Weights of a small transformer language model: biases.
Each number is 500 + 25 x the weight over its row's rms, rounded and kept within 0 to 999. Layers, rows and columns count from 0. Numbers have three digits each. The size before them is the row's rms in percent of the matrix's.

# up: layer 5 MLP up, 768x160, rms 0.104, rows 56-75, columns 0-159
# down: layer 5 MLP down (transposed), 768x160, rms 0.0815, rows 56-75, columns 0-159
up56 106:464522538474484512538540506526513516487493546513471514503507496514515498470529500516485468486517523511527480481516504530482539522556474516485495485523515506497504489469480488463499492497490509509525512507501516528507495485513524453429518531473498510535471512454489468488516465516470442522533511499456526495469494510436547492501473451485499462523483555475499513493472520468463517527490473492473544506480465520512510517497526517512497535459532487459507523514540484506495449509499539
down56 116:506505453501499535533527549498515482507498517482484501501513500477552487537502537522518511489478483500481535460496525530488502507477525495505522497519495526532471466490480468531541460463466479517499500506497482549466575480479516488497493539494513489510528507522524463480514499489471481465523496489495529469448485444513531524492525498498472465505484426466503511488494523496512467475473505525507528470531473534508515496479500536489486442532512493530472470551471498498532530491507488
up57 093:521490506489441511500478492520446530547492487489513514459520486513509499512495508478506457529495438462495450481469482471552477457496475540539553501508510507492536511516479507475528493510528539544448480480516524482525532502504480515520496500483494476468499452541516513481494522489474486524503523492496462502483506519499514527505504486468509451514471499502515525510518526515502482528454528513478483448515493461504521519498499476515488496508465510503506483539586524480499473503529524
down57 092:490481471460480490478501528517482520525517523482443483507482481485462493470528484523469481496511489483533522501523548519483544523545472482457486533455489494509489508462496471513493526524466501473531493500499472453496491512552508495488473492490495494501521526440478541479472469521513515520443520477489498533492507526514469490492516551521507529509500489549502506512483509514469497502520497501522470544446522535524555513498543561487527492482494480492511507558482485491528484497484470
up58 105:527497494546469490515556491540508508461498582494568484473502525536576514459506537503508545501506483495493487525495499500479455483508527508489477564489482523508440514486479492501489488500499523486485493466519535502472500507493506496471495488438484486490482513504492478475523499491470509481492495502494521466521520491550506501512547491478498514427453518473502503478480519464498517552511522481479491506516502519486540499500517478489511489496516495513529473531464490516477524476496529
down58 113:481529475502506484521510476498510501502491487487568504555513471546495521492490498505486510440512490539485507511493500514527471507537525510533480504511537514537475521506507528495474446506510494499463501469550471470465499510481562496513530512502480530517474490482496458493499496511473509490462495523421538558478525474577521507490482475490474483505477505444551499478492503477493493497458461484495458495490518485496526500505471510512495501491478493519525480547517506483487523469498521
up59 096:494497484485499498513500507467442475523511510478520499493473505508529484468517535474520514479472471503526493529449509498498493534518532508524508529511480544482531493493501539504492515481550522528512505471489486500498442499495515486500533517495494508523509445533502477486556499530510462464451515506445501475504442504447474475525507517479487479511550536473523508498455463453533512545492510485493472514466492471514526507471507488503499525490548507471501484527492525517530536492486562
down59 094:507462481479471486502447485460504503517502478470519513546519555506481485523477539529491489529471524540506486495526506489528492491472509512484490489521533521511499517486553495504468534518486507462501471499500506423519485531482512471527477516503499501497520495522522538547510481480518468540479520491502503494532500466534447507503495482493501462509515520474445532482515505503481450517499538528505523459457485497511448490460515471481468517517501454501525541482510513521566476503487520
up60 108:512492532513504488525517476549494510428532518526462518514508531492509493489491453518532490494520490498480531452502515478533452490515546455480506489476521511503507501506502506496497486497502563525504518485560499499476474483501488479497506506497490507512512498543509464476486486569498449469480546456441483544499518515474500513536546510501463549511497509477503527529485499516469496483493493476471534527514539464540500507454479464477502529477488502510511462504488475482493488540507502
down60 116:499525530511482460552486485471509465593500487507478512491483478519477493532482488520515500494459493536494509520480487499477525498548473464466507505505496467461496488471521484545508471486509492513524480494480462523466463462523550489479496549503518500489507554515480496516502510518522551513505562502493514467532491520482468498539506466506517496498506496519454506492475508530483465491512515446477483477529525518498521494479520503505468472494512532517485522453502453499514530522471540
up61 102:481473488513510484505516522518490485473495515514545537501516537503527469469532498504511494503500472495496484449446474507526505506536512473507466521489501465502503467494506515483532489521458474486494515460490502530550459510484444472505515514512493523507505570484519514506462525473493468474502486489508537492475501481487495525514529493454506536519520518502539470481534496497516493521494524491492519497552498526477480585464459469433496549498450497514503491516522497510490490486557493
down61 101:498498463529466464501530488486470535476524509499487510472480555506479446504448513492510507499514468543496510493536463508519515505520472523483513482474554517505508487480515547530513485511448475491503490496516553501509542505491482452534485500485526526436474506519466541497517471500515496497507499486535439511515490495477480483509498498453449448536466483512530485524496509506522504499540525489484508525505503527501486483468519472541539544480463526504523477509522509538485497527493478
up62 102:488495493511472520524540506484482469485518521516527541509513528494482476532552493450491526511532469487516492526519459490474499498516475478543479479494506483434496494517518520519474490469478502488506534486477511460491533511514466458488502456486550460486492472494483509492494485480547523507484526558487539528534518467528466546510493483433483489504515539525434481497499475519500498525482472483476502483557493520506524517485501528484523511532453524521506481491528520500514494502538510
down62 102:473473437542518466493465566453496474506473507524494472505537482450505546527535507473487489512529433523509511543483516498503533494528493495518474508540528507522501468516506501478490486463486501463472513521460522486485549512498505474515482535482509445492444479477489515481488508474490508513490468488511522528501523472540506503494497478486502518507517506475546457555476493463494489490476541494475513525498513488526527497483484523520526474506517527526541474472489534492514523511511518
up63 105:467510494526476475504495444534503515528451534489487508478533449527489497524481510536479476498453527447503504491518494527511486498506474478490502508490517523493464520473482529510564458472469520489503498515506526466498515497531455536533500458498498534489483453522520504492493548447478525502489511526504499482568502496509463539525464502494489537496519483540513506494531495504512525531506523498501460474501509487454513478517506518505524494508444510533547507538486498473454524522519492
down63 108:473464505497507487484527562512514519497480484487495466519515495542512514527490518539520499508513466499505497476498541491533516494485501454514480491518459463499459506496488533553535528445497515488513492512470494477490488517507482542490470530491464521473516501507471486449512502505451473513526489522493455528473500460535528521492533501498516507522506504501474516522484472539494510503456462460511515481506458513576474502476510519523502479459536508504479514492503500499551498448565525
up64 094:485519489514540466484489478502537518504528474502503504542513503524514540532520499459552579503512470516515487506488520495477445504457498507490516499498508518505446528502528486524520494508506523500497524471535518513533448502486473489461470516464491452489470506537468477500465489483548542487500504522457475506486515491480492494487487476534491498461511492499479510503470454488489493558482457493456501535486510448516507517526558524488476512480515499500509532519499511446523514497528525
down64 095:541480513520493443471529490469510487482486516507522523529493505501482432537491514494486476513497482522473493519484479502498564538510494522496509534506481488484509517509521489508546501471498460542502521509484499498517460512496500510504451491529537483542513534530476483504442492486503507539517518519512435507502470497495493479493477520472516494489498531513530485472490468515551443428505522537513503490509476464515485495525495456461523472495497483518529570519499542499486479485473516
up65 095:477496529485466480521501471500497554489492505491517488489484515490520509528528464493490520498499488423483516512497491500465497471487519510520494520521512532461519514460498506531538501529496571493498521479497523486516431516485472506487500484507484464532502516513515483513495467544471457504481514485503500528484492555516514509516476510468515496448537524511497486504483490421520518493521468452483495498580536522476512502502503509461503490490488488529460514521514468468509568495509515
down65 087:507538497560520498517484501505480449474541477492466532512508510475451468485500516516528466483478498489505542519496468514491525493464482517524498524505468515520503550498477464485506507485508496462529486466496544510490545498549498477485506509507538511520452501458511531507458527494488497552487471502502528439509497478513523522488533536516488472517502474521461535481512536505494457479503506519508511490507533477487471525531509498554518517524483458506497487467474541495489482499424500
up66 087:534454496519490524523505541499523492500483494491488513504558543507469512471478508493496526493527498496461486514503494518535503489494487503480518498507490517476489493509539498527508501464477522496503514509490535558469521527487433482507491474513478465494475491480515480500500516521477535517502443508478498477485489532518520503513467492473488561519489541498516529485537432495499512512501498507493475453594463560460513469502489549483494522477528507485472476498477499483484496476561506
down66 081:470505500511507459513492467525484548502489501504517488503450494498560506479505518488532455481497481483552496472507510479434529498489480513485484501491482527526533520491493486477528545501562498503514500448490503435491480449470501517505476482488510544508531498541464460494522515536489487524523517519483537518512485481499515496471491457512520522473488491525517482527505554548483522514488477507506491508422527494519491513536516451513530481514486495487524525488489472511509470512477530
up67 092:482461506474485503507478476477501520485493518481523512519534496491503518513489548452527517547495506492501447488501505524495516510512509465543508482463492491490496449509500516507513470470499464509472550475572485509488475471539538479465515547524474532495481530508478507455516504477514526506458493489514508479493486462517552494491545511516514515520512546485510533449557513460543474500508502511519477546508494511505504549471477515449505505527524522493468527493480460476488495517513485
down67 088:568523517462475525499547523495463492529480530501493448471480459544513517517527509504489514495494479490515509492429522484481499514483504540518458477484496529530527507494539498478495505545493525482511449472489514489532529522498477473456493496504511521474465486515509440486540501527473480526502478488521524499442518502546505523510481496479515508564533505452505448482537532500526513490490488473497474475498468507497516475510466513539487528506501499513466464525501484487523505497506495
up68 094:485492498512466495471498502494541488497519497552515492520519472526509522511484500515562518481528489509503513497497486464484493478531500472498523495503505535473470473476537523538499465493460486539519531493481494511524433479520493472473482546480526497532504496509486520505521494463500474456516496493487543529484516551499495460485549513499472458515480508527553523539525474494506489505527491504495500500516487525493477534463513501515489503463529504469523407463534441516503532527519505
down68 097:456495515510503454529502467503521544501510512468518499491506489510501508503489500532521508509527494516471499472498512481506503533510466538487467524506469490533500540511460479454523530487516509521512488503483491523462511514533495510528524487500464490478470518519532498488470533520515494525478490507524449544528478548495507532456480495512495515504473512485471519513494487508496477485473463505517462490479497474487520519542554484511482437486493547497428477488426553501559498482508546
up69 102:512528541511491491507498477509487531498513511504476522479526473533512476516513512441477483511527489469521507451527516467485421436508504532473467481528474483455506478520503478480476489507465495506485545521511505477496439452523508508541501483531512526501517507534491480501509456492487520495472541509482538529510517483482508538498512526477510466517500509496465519469484516492456514503546466473491492481505517512527533506509515474506505515503482513507515482450591464491505524503520507
down69 105:492523569472508491501528513501523538524538473507519494485504464522451524469495479533491483518474479513495492501484477502499514484543491443469529502531504508530500488462490529512461454502529568548473480542487491487503523534516492504474514492516514481468515441488512531540515504460479521505478500493498547489480486530521521514522518507488491469484485530462517489465468491470474477448502492484482526470477469541500506475501477532478497462480521524541548503521511499527527477493488466
up70 101:459480572490469491474508528527531499453535544492490495474502511551483510499490491486493535446505486474463479446496466483493454507530488504474503514513503508524477443491482532529498487487467515479490508477508456479543477500516494451503497499518517492500476488544510478527454523492477469500511517542484535498505499530502499535537456498473482507501496468498507471475540516542472457504528526522507488492537544520514551485505489488477501514525485528505511484522556462511492503524524502
down70 104:540523515498502514536492521499495497479508540495463508534471495530490531502496482501478516511513502493502485526525506490550492502512482461507512500472472494446535518510501534493487495463496521481485476486475528503511503502453477525523468499492458507481494498490466515478540525452485518505530534499502475490468552474506568498533547490528546444455506519506490463444467522486472476509527503519522534520458489521503506473453496474494498483536477548523476494468508512487548453509488536
up71 094:472474556498508520495501452487515494502504476481499510523508479498502493456541481463536496496477484491491513494501521489552476513524483500501501504550516522455489525513494468499463485526502488512493498505515472501501502543514500452523526537479520426479466522527503481534510481492513476475474467504497508506550553482494518531532515500480513588464528484523482480502500492479507544532532497493499453494487510457487509502473480507524544499516439523526509498510495470550456526516519496
down71 098:539519503499498515480499557511498498448464520512466562514505483487478478503486556508506496549538507499509472443512513488529452494526482481517495495470483507506519476540496515481559484489482530487490468484528532473492506462476493501488448482513501511495499506544496492477463488485494534516513501496477429549456484518532536531494506511514543483528510483504525494463503523475505467459484490483488507496481510525479538495482544484518448459487544517494494506535478487502517479510528517
up72 088:502490495509502485535530505485505476506499510524523509512489494517447441510528489500495531470468512498460493509473491517513532448519488477484490494525494467493516515508504541418515505527471507517534472535497522527480481504512455466484546523516505476534496506515493476492528546534480493510497576528475498509484503453490498548501497533477512520489462522508456524472523507514509486493471519493475511456458492513535547519484531494514473480481527569476521500475491496471476514509541480
down72 082:507510501500515473536471532485484521482481460468519483526482499485517476504489469523468499552522476519530504493532556498498483541541487505495513515495515529464509510500535497472551590490458476515506469477555538500463462527519484508507490471475471507531476504483508516483483495479538503488463519482524523489490486496498492516509517486472517447487480524466492499538478503477474536445464513501479513511493496502504503481515478545515509502550510519465471513553526516489494469512452474
up73 091:522493504502524526526487470548534537468447507518467514497540501497507487484476510541530515510507525522511495525465462535490488483501477461506538421486502479494508531489477536544486484509475532515515489511548479545505522470526490504495514508501475475517475517532446501483449473533495501519464487507510531519534507502461516501479524491493528448559478516500459500505488483493494475475468508485498497537512444502480501477496491517449532487475496497538485508527526482465514503469518479
down73 088:511494522456459508497509489474490478552514492494505490503456497503489505481518500512507524476488482495533477500534523521510512467479501445487459513536506483507464481519505521559505508501564482551509518480427513493560510507528490484498468502493492497484534535506482507524479525520462479492520534519497500495518491451472471495562518528495458487490504481526515465532500524500489527491512484497496483450479553469504502509521510499550504484565462514475539494482445480493485512497489496
up74 104:493480512473478534524511490516485490478482471474481523476560482501489505551504502536515500501523467433480516478468491544513498462512490482523501540464466508520458470506500520501543476499564539498451509510516560513520480476490502503501529502518475556517483514518515494487488507475504462490510516504504511476473452465478542502517530478493488492470513538517515492496497539527504538507491477540533458439527456491457464492521493478496509542489510514503496489475509491507483535502518525
down74 115:511535521495533514501526480458505508480487533481460472485491523474483461524510501482495478522452503492511505518523504456469483464511478496539519541474516525530511510512507448453514435552452493548478520475552547502495511492479524520517527519504484484508496480500520536480479498495460491462487529512481487501533478468514462462512496491503505517511533528482491527486515500471524489473440527495522505483539493539498506515552500500510513449514464454486520535512543497496485498525500514
up75 093:458494483503465510476478489511531500510504509516509502466537498533506480547527490492522507489510506518533482495510466493474505534458510498519486484504493535545546518485552520490500489533474527510486488477511538487484463503511511495478501489464455538497473456461484489473530491490521474485479488522491501471517473543497431443527512520514530479494429521526476497480487515512503468561540543492461503536457522490507523517450476483532508549522512515486476483484520479500500514509515522
down75 090:499514486551531522489450545486500501525524454446507492478465550437538486486485480475484488501503498517494477493508496486502500503556514511483488473520475520542515517528489484496505510514474510514537522468526476513511513481508506481477535519468472497524506490504526472510466482465459482550505479507532501507527519506484469492517512492522519512515482532516521533490494473512495475437504436514523509446521478537512520495546534476501468456476526494467473533515533489474543519525474484